config.yaml
num_hidden_layers: 20
hidden_size: 256
num_attention_heads: 4
num_key_value_heads: 4
head_dim: 64
intermediate_size: 704
vocab_size: 8192
hidden_act: "swiglu"
norm: "rmsnorm"
norm_place: "pre"
norm_eps: 1e-05
positions: "rope"
rope_theta: 10000.0
rope_fraction: 0.75
qk_norm: false
attn_scale: 0.125
bias: "none"
tie_word_embeddings: false
parallel_block: true
init: "uniform"
init_std_qkv: 0.0348
init_std_o: 0.0
init_std_up: 0.0348
init_std_down: 0.0
optimizer: "adamw"
learning_rate: 0.00225
lr_mult_qkv: 0.4
beta1: 0.9
beta2: 0.95
lr_head: 0.0116
max_grad_norm: 1.0
warmup_steps: 506
schedule: "wsd"
decay_fraction: 0.684
decay_shape: "linear"
final_lr_fraction: 0.0
batch_tokens: 131072
max_seq_len: 1024
doc_mask: false
train_tokens: 746000000
max_steps: 5692
dataset: "wikipedia_en"
Each number is 500 + 50 x the weight over its row's rms, rounded and kept within 0 to 999. Layers, rows and columns count from 0. Numbers have three digits each. The size before them is the row's rms in percent of the matrix's.

# layer 7 attention query, 256x256, rms 0.07, rows 223-255, columns 0-63
238:534435441474408468458465539428430536426553571433438471545557503537567584402418493491535504486503568626613517455496504520549505528492514514504512481549450435551539467468487497469465532574455484
069:530552576565559487463543395539456478546450487548576592449494516469440432534551563495487570465533430422438513499477565584378526534520486462507422511442439525510463543466473508457568532545475578
098:529595565627589513460517464536458440517438505572571522469413480492426405531502490540555470456447460407407490535481511462440486484539489432521489496432513532476436556507558494491580515526547465
105:568519488554503516488467515512449464473482455503444513545520474553590464485484461557499548648442512495486443453498546495551503626576522461504532496574489441573448486553488515523529511566392455
097:463433501385525498531517384578515470542465488548509521445422467396511529559517523476467454450559554495552428500528466538479513379449535559491478459463498541466533515454460497463475543511553494
104:484398472434401456541483527475473570427567498434450512519535524500533566444418503444499495476512518571600526465517523531545505513524536519516503534513454482530614516427495489506487522511470513
081:482591540541502530518523489492513558469430588437487548409522537568549437483551521493443545535435517466436557504509533507512488563486544490492581523583458415492470526556537529537470408529529507
084:567573525631566482412536481533443496510462534500572487559492518568520454550478542569546524501456441385447489544540438525447449605579489458506532506490558503422436534511563549482559567539471494
071:472503546497539532459565461503540393548471498534523461501447425415450542537548488529538532438448544478502429466472542467461503448477500505509465505442493568534477484494537548458546539463570517
071:509483521511452537583438528468466503466459487547424550436519432497621512494449513479442483587406549569510478433462559536561509540507527469460531588547515463536493459502461527526532455462513375
076:531460514456464469461468391487484586366561520444512464504508563535529546434495434535481473457526555519543547484550503534596494487422556607567497541558497462589543500455466490537501521541494489
073:523543435492525470484582511472534517396569577427526374543534499639481565481478547493528560374582414430569518507483457555492459551486563487494499530509491473493498486411557449441486533512443582
087:536540462587573562498491512549484466611519454572532481446485502475424499596505497484488496475420480441479490544507484440461530511523432420528451447404518554462464459557487534524532493477573566
095:510576532519561516461503439552547484613493482506552530479425455427440486559520504468527502478479487391453455538481431442480530426487442495514437467394529610411460519502547498468505473451546551
071:518503546591489560534452512492507480582456447586527507529488469530511494510484418548584434546500438413397427472467423497407486492606469485517459520496510482499450553533492492487489541517579464
086:495488485478453468488480550432460553508511548439466496517627528611522511423466517548485535528520495555577513467464560572506488502455503486502554555577443435517547505536446466567507435588415448
079:543583529548582543507429426538530459513408481551510574460445501478520488543499443518520452542472494436447429489482425508499458520574479524471514475512541539472398565550522539539572466486533473
086:497501410547457515575482473469445433530472453472477512535519522562462427564423421483505461609449430487488501487391456536497494482543533430563570513534514497388358628505549451509494425502551456
082:525535557526502512466590463524472437522541524539532480461452406469407534529523471446534480411509409438494428547492475429410464519452472503460465489475537508432414568515521511427513508451557534
085:574543519549490524595534521500546483439437595490470461462464484481610458511520472522497503524382539473470423380459468497477448471515533411462512481495534481497445598550556485480541472504506463
081:539469502415428453498487483457444549451568554449472533540550519603557507442443519433533494437547536609522546512566541560600525521555458504514582527552420484507579463479528516519470476495446537
078:584506523573543555446507471508512463560531498560610469475425532504459430545508508555503557495499421463504502489555496439439454457519468451522452462473496498405400578448490500463550603472517528
078:547540565581579480452538508473501415543499505493610478547435550492462460583498521499474505441464450414470442577564467468443504503519503442513486466415504503466447532541503467467581567448605567
081:478429443462455503603566531537445454376504487477450451495386492523508546463468352451490508551584488517594401390480481582490445536527543497449512515547531445493479458454504478441481505500466445
085:488495423511481498519529493448442523392514475436545530563594540554557514482428478513515506497560488598505572540540519568542533534531514522549554510527515449505613531446481524515496507564450509
082:420409471384450528598510525473524578459472521481426536519544499447607592424462526467493442547481604547587513530528576527574536471465493515528576522503478456521572457470460525518474484502489419
087:555543526603536506423509450529537406584529432575540470516493429413471513546547525513482554485433462412478419560476479440447447500461436482555490434451565536501446519535503486518564513497550477
086:499447422431419474493496468456485550440456565471434519547590511553541518405433457484552528529556536607540451453469559539598476499495557540548574560590486452560534500450507528464461503518451475
075:584474547559419496411459507440400542362529547453501496613507522578501465484424532542500551445561499534451482465543526495427432561521526511466489513572521400480480510524533482533535560565463543
079:565461466533516538496479471523527418551446395545467563543398482348452479468540499484429520572429452446460420487472502431444543521499526520531508531484545503555485561501432528560458550472492439
103:554428485532537548556493445448438463479479452530466525513478476453571534519502476501467526536455523570515434410517589551455491485564531523541511515514503501544519545508450523443488545520456433
095:525485510565512497518488486488393462482541476551470578580455504426519497507489499511539541528487511490515410435515593554464490550572480557522447503508462531619537466479503473468511506482465499
076:581525530600523526412571502467436487474567476545550533561404483533483484505508556466573565400486458402541412530546537571439506574536507459515384517413513581445525490518497449394564610484529549
# layer 7 attention key, 256x256, rms 0.0702, rows 223-255, columns 0-63
059:434525461545418591453382472624464546462528508488524456468505487526589511431518501560494446572411490490476545466436526421492405476523493466535548500512598517462473518446516509543527524495454443
110:432532559461614570585508528549542507535447454539512477417437422429419510562654489512440515524503463443435452579479471514465513426434498548420469557531591508493494538532519589604512416481551505
069:554468536420515489469565586378434508422465579465498498521486472479567529461441482534513560430500545492584488557587458495568561494457440477496538466471417488565572454546544478492529518553596464
091:528550604514454514502540443564456533491477495462445423380507495536505489454537383560375506560539542534454424567400456401563493423393553574432505489514573538470418518551555504610479507474512412
108:518478487539637496556471493487594482612480552499453551466441445486501503581566548490491508442479508440554533476451495511330446504550506496511448528423484639410494485419374479519527456405449538
079:418521512530518514529443489574565537628528451493512536427467502445503485544609478525461454594433508503447532467401558452439457461483574541475539515558606589473494545529511527504501474450439503
116:439558513490543522504603443493464494420445423577582448503466525493498480538542517422452485617557453451394474550512490501556497488444449480458507502548571484579415536559585494520493497544563489
081:521500489441452554489504569437459498380512459536521463501499535480508477429509403495504581527584567541517504603563467427571589463383478507451487426565522376576518529522631514546503502624543438
082:549477423488531422509471524423489458477559607456523494517522511484452563516486549528599537384528510526573483424586427496400545553592500541516493483489398490523521484453412474420505516522508566
068:456555551481519525504546472611431525503438438492564469384453478512460500450536473487426493474461532528527460522472491413482457438483447573475424513501557476561341487500522492605582535524482473
073:400561487536558549528489420547578479585565429586531503470420531427481489493586474541449513581508437426461488426475550528451487461499491540526440512516599545519462598540531540519513490385517514
083:477539397518597552571381477486556481481501431598559618603402542442465473495519493486501574593435481431405514497529511552455490521507556463476524505567531470550645526527535550477480566461539466
071:536476482564458435501510581495442470414482590452517550586545501495505491526466579490539519457538499483595509536554500456472587493514447504508504432431336402491531430450485492436497560567553478
078:577495502523545453512532517464461445468500595426453527564509530510478570533468495525609518455559536507573490542556446471419554555488457547512464458467346460513561388469499409408520512505548565
075:569458522483453501389476616381425505498495534432465499507613548468553546464430513564556501446545554548543421585543528439541543509471492482514548497473371449541535466483578506519495555540467495
080:437505537520479573546562492552526552493496398595564441439461538565516452470558479475453530583455482494415491529445478499605483493439504504474530526496652496550502547568541572544529466467518505
069:557454523519482421407534602480391443514524600474416501456511486542566457533450468615607473389509589504536501520578491501500521475418452493537471504432392418509502477447582466550502471591550511
089:547467599514457423454503599419510493527524533574464549566453556556571451518474457521541538468520492549476513579543527490488490562480554579527520430416477409521455416538521470620540516491478402
077:496520415546580485493473574427439495389494517484475549580513560480493531560440589473599521393497505495500519526558499531483496528567457512521521445490409520507523416489507493451483554581470476
089:559497456503421536469570563398335527503468561606527385502514522477558468442394492497518467504523514496488418506562560466536556469477448465512548443471397468530393474559630437501565472580462526
074:409489489472533586515515458592549507541552377510517507535484477423504525537640423506448470580451515519391555459389536531467438413513515497530463458568613495538480588557504519559487572493527481
075:591479482445492428492412589474463496503479579480474553490607490473511489455424492511605566496512503565590448497537510455489509511489439532529480416438397492516530497522515435424510462595557478
077:575425453473488517454473584414410501493546565436453569552521501449517570440450497471620515401571514576544489498626560509459507514509424457483486474475407425534520461456531451449529443553545534
074:528589463514563512527478489536481503538499456495476563455464499430510439507547499543467542497464473428478457420463522517381450419557562561582547593582540523544419521490435469557455474439446447
085:418500529438503565467435503480612583552500480567457504467414525464503425481587428476470475617515469506436479530390586478534426481513575521547487506501613528465530511543529587549524443472478510
083:492564520477547504519535497560576546622535416553530495477463546484468485531592508456487509470501454494453548448411488501455439483523499511563516467490627560456470496489436504542492505404475511
082:516484445493433515450513469452436510455483590433457479525602520535497619506417482469540507506507483542541471490528472480533568493457470433433510459518378497472553426484482442396492505608560552
073:481501511519534592524474427584594520547499467581506485422474478447494510523554406515481536604437514437423551545391545489509494467519553543473519470573587511483513524537455559603560531416457532
077:470508533419416569470443455534510547543496449564541530448540423482507466405554408564496509562524494477452483568503476437543486434391465539502497453505578495474528606553602522574496481473560463
086:588525521475520514450608503496520538517417586401408484398583410559524573452491518515461451437503525565575494523529469527471493548453496486504524556439448593431493478454462449467460442441485552
095:523544575484536556572438510526522504674509521413511418336459514459519534525519499564379504512489515505487459517378501439420489456415537525461450535504519619493458540532488512579566474502429490
083:510535600447543508586437421547525538579480536419447479406516415419459574498554473560371524497496498474462469509403516380488427448448588585450487553559611554518452500521442496609471433464505511
074:443515460494475576500488457502474536462466470375507541452588436482454613408543506493425524511436503520476535602447505513503497456423598578547570547573520468490539538472456510450519522514478520
# layer 7 attention value, 256x256, rms 0.0408, rows 192-255, columns 0-63
120:514426511516460468574505480408577519435487513440521466492492573538478464449455544545514454518555502476579563484412545464505489555543511422452455570586486485432452544525466468418448491541442472
110:430465479474490534573425408557511470542522507457543456438524497448480584570538528406423463549448513505502605435503466527491583407466532531450445440514475437539479476503428457466462504532496534
115:503553473545547477484547459504476446523553465518556532546461511515541427570510447531485482477548443533477474486546483622538434529589544494566545442416495575495534473389518411465479458448485500
104:485497563594531497478500523562480491459522544511474465551529520582530465525487438456556425417507486539525527513420535458487411543448559520550491451488498507408530438412516409546590580487428557
107:569452475599486416468586574473495507545447496505472435525489558475510493429508500493557434376532561481475443531523579445503563498487420491604524450454504467512500462462578464562582537541456550
112:603477462519511440402566549562429496574505603466484484516497471523429511482422547499494469481531436521395375484438542543541456461584482387613540489433504529434469547560550498490564429571413494
106:469422431467534398547549520453426505528419533544480406471507592454485425471466452555494460587608425490574463457434440448523492529450457446456451511549430508432482584478509399476539484547445525
103:529548483522467544500613500494509494502399382467484517525487415473485442500449525584421528623505488506524543486548437530563556506533567429429505542450550456527475585461443554455497476511554413
110:579507409458494514487469457470458435521510616476534470534561548518431482438437457529460453473511503455396394455446482441500460450519442498593472505547483533495513449558558503560673521558410575
104:526419522525450421580488501472532479460488525547509503469468494450554410437447474572505485545404436514570563529408591528451509523496520371387425568505453554537471556518503535444481454480427488
126:537571489532536636447488490569486510543504465506478524467471406539435600502536458385476479459439570466552497522535456537443460538518507574394479531542477585515537433419422472461485530521423415
115:484512506510486576567472529469466509431469581480511454541543460562448501531457455520515533490519538493479493556431391493491468459428509420383521480549511451485506520587568499471468483532465535
117:449461553534499472542521466491539564541526421542568565461415543477540537560530543525519457457576501467531521442517489549489470522478581572530463489461473497551589495520375466487488565456578514
113:617466446447445566499447582489547485511575502475520525513578497502426446497478471520519577624479526523492453489566405510535482519460540518393479459598471473540514429610607466505558431486558536
114:489500469574487474581465415472511460471577543461498507474490571495494470545528542550521514489571397456572498400431495534429483526550568456456482539485500477444443561443403406431423497471539533
112:517513524419531489443521580479478504518453535534521316462495572568555471438488535583557491478512529446440502496506486439465523417473460502468540477454440521535508549496641426493571517477568587
109:555433469398510554503519554434501554551488505458510616531464427497506544564547576431444583468443548526530481528554554479508555552509525453455487462536495481530531485515448533493422448494548424
107:573412494390495535525459522497498603578560456562547546501521488440535483509535493409555535601512427468457500440588428484472520481458543495504506470520451513532429554507429440438569511417572479
111:457482504498498461506473513450576494498485435521462533553580424468394506541541561454480581482414404508497591500541441566475476468459552420471551535485459458475459580501440524454371508537541481
106:442585491628478523492436498554518418487529470554504458515517490558505494488504496479566450535500408542540457486471481574480413588505567535496467485385485446432439469430392412467493548505500469
105:478504467497484516593548392533525472465462477477477540465536528509442483491515479487539506546490474431589500447526513535496593454488488439476415496615425478490465582467404465474451571544499566
116:463512521527480445483554441453439476472449561503521377474510579502470468486433534496553465528542507523484417523434528488446538488505438392554569547435549472494428570458524503490478549415470586
110:461500556559479414499497513555549577551540433516451420438498513478540559502548429424518518419543546545541571521538508516556467497517545618500540508457526485477509539413469417522433522495579551
109:501431467550424502621450448508492439495513540484468525438529503528467445503451477572497535522546509558516383412474381588488493538533450451473477568582554507479389542448506389451466489473541523
106:476503461465513578549447411548568434462482489499473597505449446488463551488548509456542542503422481519482566450524433534472459512569576460398449532578525421549492481533455578408479532424530536
102:505485466441523527460536512487542453441455537481546448536568521472559509490554493558502474461548494558454485619520550462484589472468409539509542450468493506569441598480471535466567482496519467
102:494440533379445478489468452455482499423562499561544564479456550482463497460554595510506485500515447503502546525587446482513467368485495557550570451516429534527493603591524556510500485556463470
100:489517596605468497526462499575530551489460549453423415511510494563570509524502472517490441514493576521463478544493481492551505530412492494453487506459542501431551411482496490509580465519481540
104:523457509585565465442466549485557521482460524488518508571546446503501466422508512538546597572506439554500519405419592564466386458585558406499509529468553512501467547485445578543455537564427496
122:474570425486484539404440478557528486567597487528568563524538460542492529509531483439549466520366483452441460471575439473504502547548537557547483479426541486530593370538548510542581543472448397
119:429501372509460497501498393487523447470524547456529482497508489523403480457519463443459539509520410517510515452501505549523465430479523523485545523616421465398500427519530410483475520508455528
104:499507487380486496517537502522428589457508371512505464411461461517519571494553565508525478524451517466576545604491521531477598502469423647581458497486472501625551526486522489467448505537540539
090:504538578457466483521568503545454518505591493487497482476458542540481580508529508560549440448498494521444521462502433392471594465409419483445450466478561486421476555532559478517592493540541485
111:493508562405497485591458581422493563376426524511456454412538444538595551462507540556524552459558587494522572511463534417495511485464496516466444453485500443493551499544455543535546461530569570
112:437452468528500561435498512501478489513514449478593508539519472474463476471543541452482549402453505451411548497570524576507493539528468536605534495463535466557524450520546473558492545458509445
111:617504459444494646475459518553520478464529488525490464542488446543512481518495470475455479526408491511442502516475486478558510505540538531414435539533510570498570406567576465509645413517427440
118:435426566368488496460572596514438528493555514516459544434465529522524536544509495480591527482585567483543468514545494487535512493474440485480456487553458514510490514492563523498468507520546505
101:447444513541504424601513410476562429476473525472469478537452541499501546529558501422564471523478544441523582440478540588510487542509547446443469492449474520457570529459390490460405577465608517
133:542472491420462547429548555451458526475505493482504423426545506444517488447509552517506475467473576491456561600564484390489609393473410600553437402538470479516472548490606486545606550549437575
106:615575441543479611493451576491510466506526579596472522543526466497427491464430478519578587546440521498426491522519408482498438534557546436456496510532531503437465418603566457505587528516509403
113:586488540420484577514461499529496511477556453518573506418543480439473523499493438419460575397501489444545585507527497502521552460560433569411411491551468531485497444510512435484525490521517487
112:539495462552514550509492484544521510505492543447517515529471430472498576462523471443496494466438519488552494513413539489512443482564531560553428540457540567438511353426409541495504517500485449
106:539462542442488570532553572496443457438470525462566518534606535462517479425488519567510444539547580448440523640533464464590539513410485522473458401518469492513503525593593574508633413456462465
113:507524486540525545444416535537550472479486492509551574590497441476467492479443555436500550496427543456399479527526443523557538491590515432558623438493532451524540480490499466490499471465493442
126:521517556395452587507463503455426494435571510456575476423461503455487547527572516510449539464489566523541543602531432462498586410430477563446498445609437480532510509499544508460532579545490529
125:485562543528533484511405453490494434518549533428509554529517435546535566518555426436505445461509476457491551487434542524530411513593512424405458479554499488462578393561475500470437506439481553
111:357531506483440521482543494461524456473453533478525411407484496439506460515504436504492393449578496513446533540470496430464497409390507498547543474471516521514556507462579573506503533474463555
104:469557424639503534526534485576468419516494439519516466520515422557506548532448482473443475487474514502415472428577471577460542474534434481602579517471490464543454523428461439550517549539476436
102:507402520551548494498486513489541400531617497476512540576449438527494543416561499452496531400535459528440475569457461635551419572569452458530596451543539566461596408499459451420446546493457422
122:421518554580496536600474432520563558553492431520541523449484449498455546532525553439467564483558390540571553487547483600507492579450573386412538535514466497493476510508391458503392529443569558
102:523450507423517556511486608395439513455549493555509464425496511479476534451521499511436506561444499527594542544553566428508578503516452541433418541564483425594546577588533500504495503590518461
115:509473492406487564482453556507450582487534510500528521587540503536469556492540540547438588500400554548497528544450487428540472532483464436496530502535545547595480500639542596474460430509560482
114:487501468462483522615567509495532515478526538438474463538458471453426480477485481484450574484481474480533547462498561383519532411411499503460451509576451477499535588594531517497432516564587493
085:435586551422532472523549536490499530502469592517456526501465416579556532466529475579555515559450513583500437515479575499509495562417495514463505448426528527468439454502486659607520537545573558
123:589487496579528416562434403584490410558457507485421585539513434427422511440462455424496547598504420462497463454507555562425389462566568419559495548538496491468457542465388461511511480456439461
112:475543453536500414475475497512534499577426574497452533506529442456442551467432486548479472542403503486424502480544548524524484494580498513565598504428488468546525440562551504486491507471381349
114:347466575439490500536474529467528582477529500479592497462490548567605548538585589542563415488552502465537628524550524503549542526433446512447463504471557439556497532538435579532399559435543568
101:581461569476506549507430523492469543459443533434510491545518496506518574481489550496401591550470443490528590521385502452474461534492530444412461484524520459517511519503440572464442462448518464
112:503548505523513470510436354471432386481499442491528509542543477554453496513464429445505441490510481444556428489442456603491542475552545431439470552567524539408420556467468377449433515427550530
091:489544438523474596405501545442464564447518509573482587471542482571532426511552470537509499418419515496543602520546398609457498534523445522435464462614495591549507451428641538461544482516496508
111:553533445365483509473560552478421514493500510508467467543513457478490528499541520551482570418484555528455513547607521458562574430511503517447549532549444535569447509507621598544477443538568469
108:463513582475439554451533583493543539447475503469593391417542485598549483466520465555551461485465577472490460589549433543514582582453474474447519549409548497472499477444569505529544575524485591
125:438536474491537553446436500524478555557605428563485584506438455514553563512518527465578492521448487480492577485584495522454506562474513545502538487445526548573552406522430555484420547502530527
113:527505542488550578464466563503508540425443445502580506472487481532572495538464485516474505518424537482554494526526470450559530459456520582495508422409572540541554492531602516574532434567498508
# layer 7 attention output (transposed), 256x256, rms 0.0776, rows 192-255, columns 0-63
136:579471532489567526515472570506521510555568483515511494505572482449390478483491430507512487523516588605534456587493406578482526495405469487469473568461511468492477539495510488573501577492550523
104:544484458538462484549525443448415451480533454493411448481491488475509546384538401420516544499465497488474483514417505457489482548511497517605549463461508479518584490468607456495511508462473520
116:511585460528515488454451487529482557467497515511560535512477491587473490716489637528504458421475476503449563504671486496448545560566561474477526543531508518505454559476492552590516515599567547
085:492503450510451471503462522412513519473530571521519479600533528635487505565478526490554451447462512554448542477571526549486513527534555498518543493520463489499496521416461502496468545591476513
110:423566468518507440460458457430505560524567606500556510548518546613543437553418523553496445455459525472491532507533491523527481519508570468437591537526515531476496502494443508519521502636474481
125:456559528489468518521468486543507519471482532469533596533505425557541434479498542509526470466511494472513605493519579455561458446617582507428499566538472622522508514430404530595443436466411453
105:408480510557533506469470470525569516508482546482569570494544439532460482560486590545547509480523526515433460511497505528525488513439454522521470514535469503470498348445410531438478506455523498
108:504396533474490515503506510510528543474548478492493440424499506460542539426536422490569515577488528575604387510440469525511539537450468453595437422462512450508520587566563411451439526466455474
121:483554446495495497481505467548498475553529528498494558533552416537508442425477533483521509432567455415462619501534546451513455424537529525356541586538519579506483421447435493599552405480439483
111:460441547470539564478533573544597505481554527493530529481497461477480545469494445546544515580559600626535454540443455575547513469438487472567448519452458485457514477538452453472455506433533497
133:558518481477508530516593560506466469482456477498489486523434500469494556558565543431385427441470497539511618513586452478435515519547482505516591556455510470498542600467559533527552458522505501
116:551463563485414503544488520529498455563500498471466468505561497409464477396565440510510479520500494548579453501379433472471496443490421555428402505509466491515537496482499496514493584454498514
120:507463511560573496486485471410536502439523478513504423491434540516506530581450496501507538531496508530462390532504484554506517562475549498617541418474527434471465522577566511432486554560509557
110:501518500421414508515476570566448486469472534498469523511546484508477522509592559500508528497553496525496576432515535462426510478508430552483406492525442473523512484505528503498501472420505460
113:476492492552522488513452479529553506491513535519570534512537479586436518599438499483567526498511542586383504503518510571485534544456540456555421489454458536510543500459437520480446512424544557
111:463548507523449482505500487438468485565498532450503536537545503508529444505510604517489450420513480420505480476529463463532495490494438531404533499596451502486482443502482495548548541592470466
103:480457511440520526508505506515510513494444411472467499492495499434547499320509416497505573623539477513571452496373517462504469465435451498524490446461594475502527518525547477463521476427439495
109:445476451536475450522447487459485489378480533498511534505454520589507537502510558522574564510571486477430435472473572478487486558490460566639469419498515456525515436562554475418508481428508508
116:504468511492427519538437468507475498476498498440462535466483514477539489358489365435567605585474496551496468471366595479519456449479476500602461431442552472537540540513508467513485515381464509
104:542531449569444483471480495510447512418531549554539469526478531618448512658482549486493491437440480544423548492617538538443516578578575459523524472528480509534491532472479535543481538579546534
104:524414583509571509531520447487529472552510441496489493462517450391443523334519373478523584580497505515521405534367459482515496448393451479549466436436546506470482482563516468452481481373484547
119:490575543502505485510491443481604504544452516461577563505544497526466373636410606530553504452527430491453500461510505466481531482521518441427411525527502551489449467479393562545494565509505560
113:520485510532561482428525452432493518448576521562513457503394512507532537541489488510489477476421523493471438555592485563461502566445488452562575452456516509519470551540570520448502564586570508
109:530541552510492483485501489558541475509495567515541533523557450526408523678466574519508466404538503521417557498571444515421545524458465433444427532471466541480516476473483569499501585459585572
110:560451546478458503561541520539474458462461433489430467519499508420459566441528444460475592544547466538515465512420471502441489497524477543577455472439515490511548595571532502511492470434493517
089:468486549452533518444488484448503476580522464480486485464527515407574450366489430544460481549515536436564434520425443486562451451470489523448560471556535520441473431532515454494521461530481453
105:449441482502487520533457498503498465506490443450462512502554532467540500338479414491503513557509496453517477448354510447552443476425441557517439418530525428476506378471495439436501503381488485
083:521497448514446471531501527413478503453515544514507463578507518615517518576498546507517447433467505541483529461591507559476528531533525494513525506521459471513498511445491510466474541604502503
105:470558494505463547527473545510525492473501553506557541513439536555531504571436484506525431463497554534457576546505515536550464453612567517512505594447436514515522574430455541577483464457442493
126:485581445515467500524516527515455499408415485463464533512435534545536474626504677482442492434506436434472600469607567458442514540586539525475576539575486476524488540459475535546557440554501476
125:569553451522516544510447501535468466524521478477519543542559453476444460439501457448528534478504496504393573547562532408474478441498522524484509563485580481552514476390496527645535446401504476
103:530457546503581516447524469411490530531498437506474462467473527406547481399531451509471492519443517445580423555469442495520512532429494489497606408505563461440458484517604476457524513566505482
074:477472465494443466532486520411490522499508526477461473582550512585527496408496498484526445511491500523537510475466534533501499498502537496514551459524462476501569468433490485462459496527448494
117:543421545481543490462533557480439427585542433532470423487498506354491534409542414523479484537506545496577413554457329542515528527430451554463468465502459488462500500533570467454518562529525481
117:471557416517438487472408447456450585423469518444515500523459549609541450516431530454536523533474481471422508449512644438520462523546547513583566440549567434529500529497542501491540479577477486
092:504528458472446478518511567525435484479446519458440503529532492531526495547562588519476404473528502519542632478580501496448514512561518551427516553543435481510556510453494505545503471538521476
109:441428512467541404520537521448553500521460448548531458539473572495514530438502481519452543546519493427529445433417543465492517498398440484557498414487510433464496426549525488330529504489514549
091:563505496552499493523472473447502504537572558475524443529540521550415508547446430514536515494470512598440421514520428551479525504455511462530470537459530493488488541505517490489475579502523547
140:497517469482543490419520492464476501569584515527469503491489493475558503400524463514453449485496549415525512534496472511510461524420463477456612510505537482454479415486547433470582468590509455
088:457524465465418476530491570571484517450431522496500539555499500583516508560526571465477500467529457514502612414528589480436514470568507517504462492514455481537516504458439525471495482469498497
116:510509461460516465483525572491471513510559494547434488574515462494456570515563526480500418468495552551508552607576417513397539520463470500458637578430473492467520495485578495580585506610548547
116:585547442534552520467514517480469444500541513552494476544445469559431529565513502461456451444459484536446570506625498540466529495547545533476618610453467529528478512454500540582563441584538502
114:492556497507432508492480540515436485556509496475417478489550556418549464522580542503465431480516467438569525494544458432495497480563487611413521553579489445498484462513587510549500537590500467
126:467523422489409500541428495533446544440429491443487580498515537555515467547459523486533558510537436453465575442488583407511477472575526523553488476505533454573503538544528515544512469440478500
131:505427482444495488482563490461484467585536453488417459489516491399515527339535433467465511508497527448523461493412455472505458485403390519493552443475542439468470438567544427438578486513489491
123:564515464512467513561562508537478454471475448523499465562489511519426517550479505512489532474528436521453530500544451511404503494562543544451498563432458519547549550494494566523483509484508570
108:506421495585492461457483409455481489551556505469505438451538529434557471385459497520537534546452484424468377514419484458585464514461457539520481395546506504493492388575506459463475569532489506
114:548575461560434482433469446494436527481550575499519519501493483571479438611490581484497440375453476468421567506635515484488511553585564478450565538557502548547476563458483522595523498595488493
098:490585482471467503526487488537593552443434524458465530622480561538513475505416446528454502486457511456531605522492548486528444365568579466507586577465576495498519490507446501535527505501464530
131:520420510567514460515504447480498487462494473516516489481488480536472560497480430477575538583439523561469438464431528524493541530447512483629435374439513484509555543493505513445456560419501559
099:456442543457535457472530544539484517513509411563475485443452527389583528348520443515504513590561565469565406558399469502514452489440461528524520431493534485459524455536564437417535474422461496
126:478483513413456497536548543509511483494402450438449511471508504422589460380502483504507510572574501472587491446380508453513458437522438539430463477535464497522549489487498470464505469422454440
109:486405519497483498545491486454490485535520469512467488487550484458503491234511359468545538569506512504517418504337518530555475438427448522535489427467517476507540436504525475466447476406407491
085:587441581472472484509620509532484416547511502599562473449447466450523539475532475520457487496502508500582428471444449547507534483480418474456391416526434568527516603517446453412371516457418516
127:512501470559475527540456469538514479450550577480522570522501437609439534495471442484554557475483525564422578525525600530530480471594600481553494524472481577574554507443441510607452463403492484
092:489564501504498557505479499605489485482456494448515570472482472464539460550500535515478468472513492473501541486531519456550452472604555530472474561546532571528465534484401528600511442464489448
121:549476486538527484473522479416471484535496439511482409471503549431507527470500448492489541569471528496551367465437435522481523541388426519520480412515493441480484477560592467381547591544542541
099:533462503440454524582541512499451449518492490494480448491493428432508539375589404476551522544481566593591480517447447530535519452514489535477471549472415511511566528532534484527440479447446467
119:556525518536496544555515446536513494538560505498532535518571442482406520566478476495531515413485477544418518593568413518412534493462506432466492527410489577503510530506498503548459532462556606
081:517544528419511508502552552572497523554415461481467552481458494403532480538593569478445468480547485469564511500521477414481502485495443488455530512497558483483498570550562521517558450507516503
096:437474526424521501520555486550542512550459443485482545430483506372557474379499466509458529550536500419558497512400490442515456437459421499470488498476544511509520476564513482485540435415470485
121:535543515472550449459536539449490521548471494513506473469496520491508492678487635545462439477507519509522497489609402494441556586451438479464505488554525492467475537504532496465542603608568515
134:509477460498539489447516553477474520410418426546511454494422584522516582574501507474434578553491464499517468428527559518481538577501514504596524429460524415492505552540590516398549506499546488
130:526545501488528486463559548451430525460482469538438443453432536431550535615572599503455417472499529471566480553597421554434548578529505551474592534500458445481503584521571500486525536617529489
# layer 7 MLP gate, 704x256, rms 0.0589, rows 0-6, columns 0-63
160:500621471464540518484543366552542401559441448485470543443413554466473524573456530514431436454478535461452601482496444498449570495491522524429461534454518453476467544473527479531533536431444452
118:457449549533486549438484565569519503568406552559564574529514504512416521533554524495356484389480515439528537557514516530587472648479417504519462560489510456561469409589418483534548493546486455
053:556542529468531507531540381479506468531498526589601457431485541516468512512495478499504484390530462514591477424560402471464450445548474426483495492435489583488668431531594454560546469494438528
081:551493565540505457537575451443452447501462560499559496487535440546539469483487450414530573520591427443485530544488487525402440463568481452511511393522487663546480562546487468524494500485572583
049:531502508552512465470476509448474440579465495475462497488462562488512441465485537544521471566469481500460459552422441474530426433526472424551516426504531614492510472499481463572458490661556529
140:533585485537525534508632521482474573438530480564479571488559466455460436597510515514548524496495373459444519491486466525428587444558526459535519509519483457563420416501508494535516527520490543
101:505537513454470506441453524602492547478454567485499420555582501534446504562504565446505484557388479556464528544486480520540483579436466454505453510553446385551539374456510539464606524460458440
# layer 7 MLP up, 704x256, rms 0.0546, rows 0-6, columns 0-63
148:483577421516477481466499402475496464577522486427429560494507567472469499484408478445487439433493591527492479448472498496498518482510578524522507523452511426489526576439557409513443494481407508
115:479582558458528525495678509592574467452466434424509433418450499472593502561460522405570491486506510560477559494545405503511490479582561506510577542550468459478547514452419513496489521527545525
056:578480518469492512530464514590498505564530484527513455539448556471438503482532538452485476552543527533497529523352452475462513525473444446464454546542469399484476428538454441481501506553499421
084:517574539535480557502452543553442535469444471468569590488369505521497456565491516391456535446443486518489577465446567499524499509445483497473522452543408434504449476517420595511468524418486451
064:517469472508519445518388526521455479500495616530459475535464486499486494488456475515476408480555451524464425482510473581411579487507568514421427404577539334486430493472492500429474532483506453
136:470491562552461493548486586573549539466486448506473495548496535524480479542536469518486462613524479507494597483415455567523485488525431612503543498597471423485449445432485566475477494520572486
111:510542445427563467489476586508491480443499622556538456513555552460471503510532474428552570503473509510488466471520536548533463504485475573469498467488507485502433457487532522390487441430540486
# layer 7 MLP down (transposed), 704x256, rms 0.0518, rows 0-5, columns 0-63
162:484396533511408579555510592471401583486536512502466498538570454492467451485532540527584496453527489527474388453509564524456411438454536450578506482463489487472574506453557532468453488593563551
107:455570609546593525514586507578556479477533436524499437524463460434515509595506509514493500513478490508512539539549404482537573533485484489444555555509469542465470515555547537585609537560444420
052:405492504541483494407523558569454557443488533498427565507488402486535550533476473452471455531514488472405503540574525591536545591539490507549472480482505526464407439494478573506453459490442528
078:551564460603497503455605512502472513533494435440494534406466387548495441425481458468554486576520511468492577542507417497582416433604515431519474386498364519594475498544488551419571493603571486
053:472478466495420532403455493476619531461487500471531543503587565523477537521557476472554576430478546440467564451483428435636424460433418484492560635508520460459600520506535556512570520521392480
152:447474557576446476504473581521507623517471474519411570541539523495495482553523501456532463522559456484492541469412492536524485521506479557460561458573431433473450535465544549522470500493537525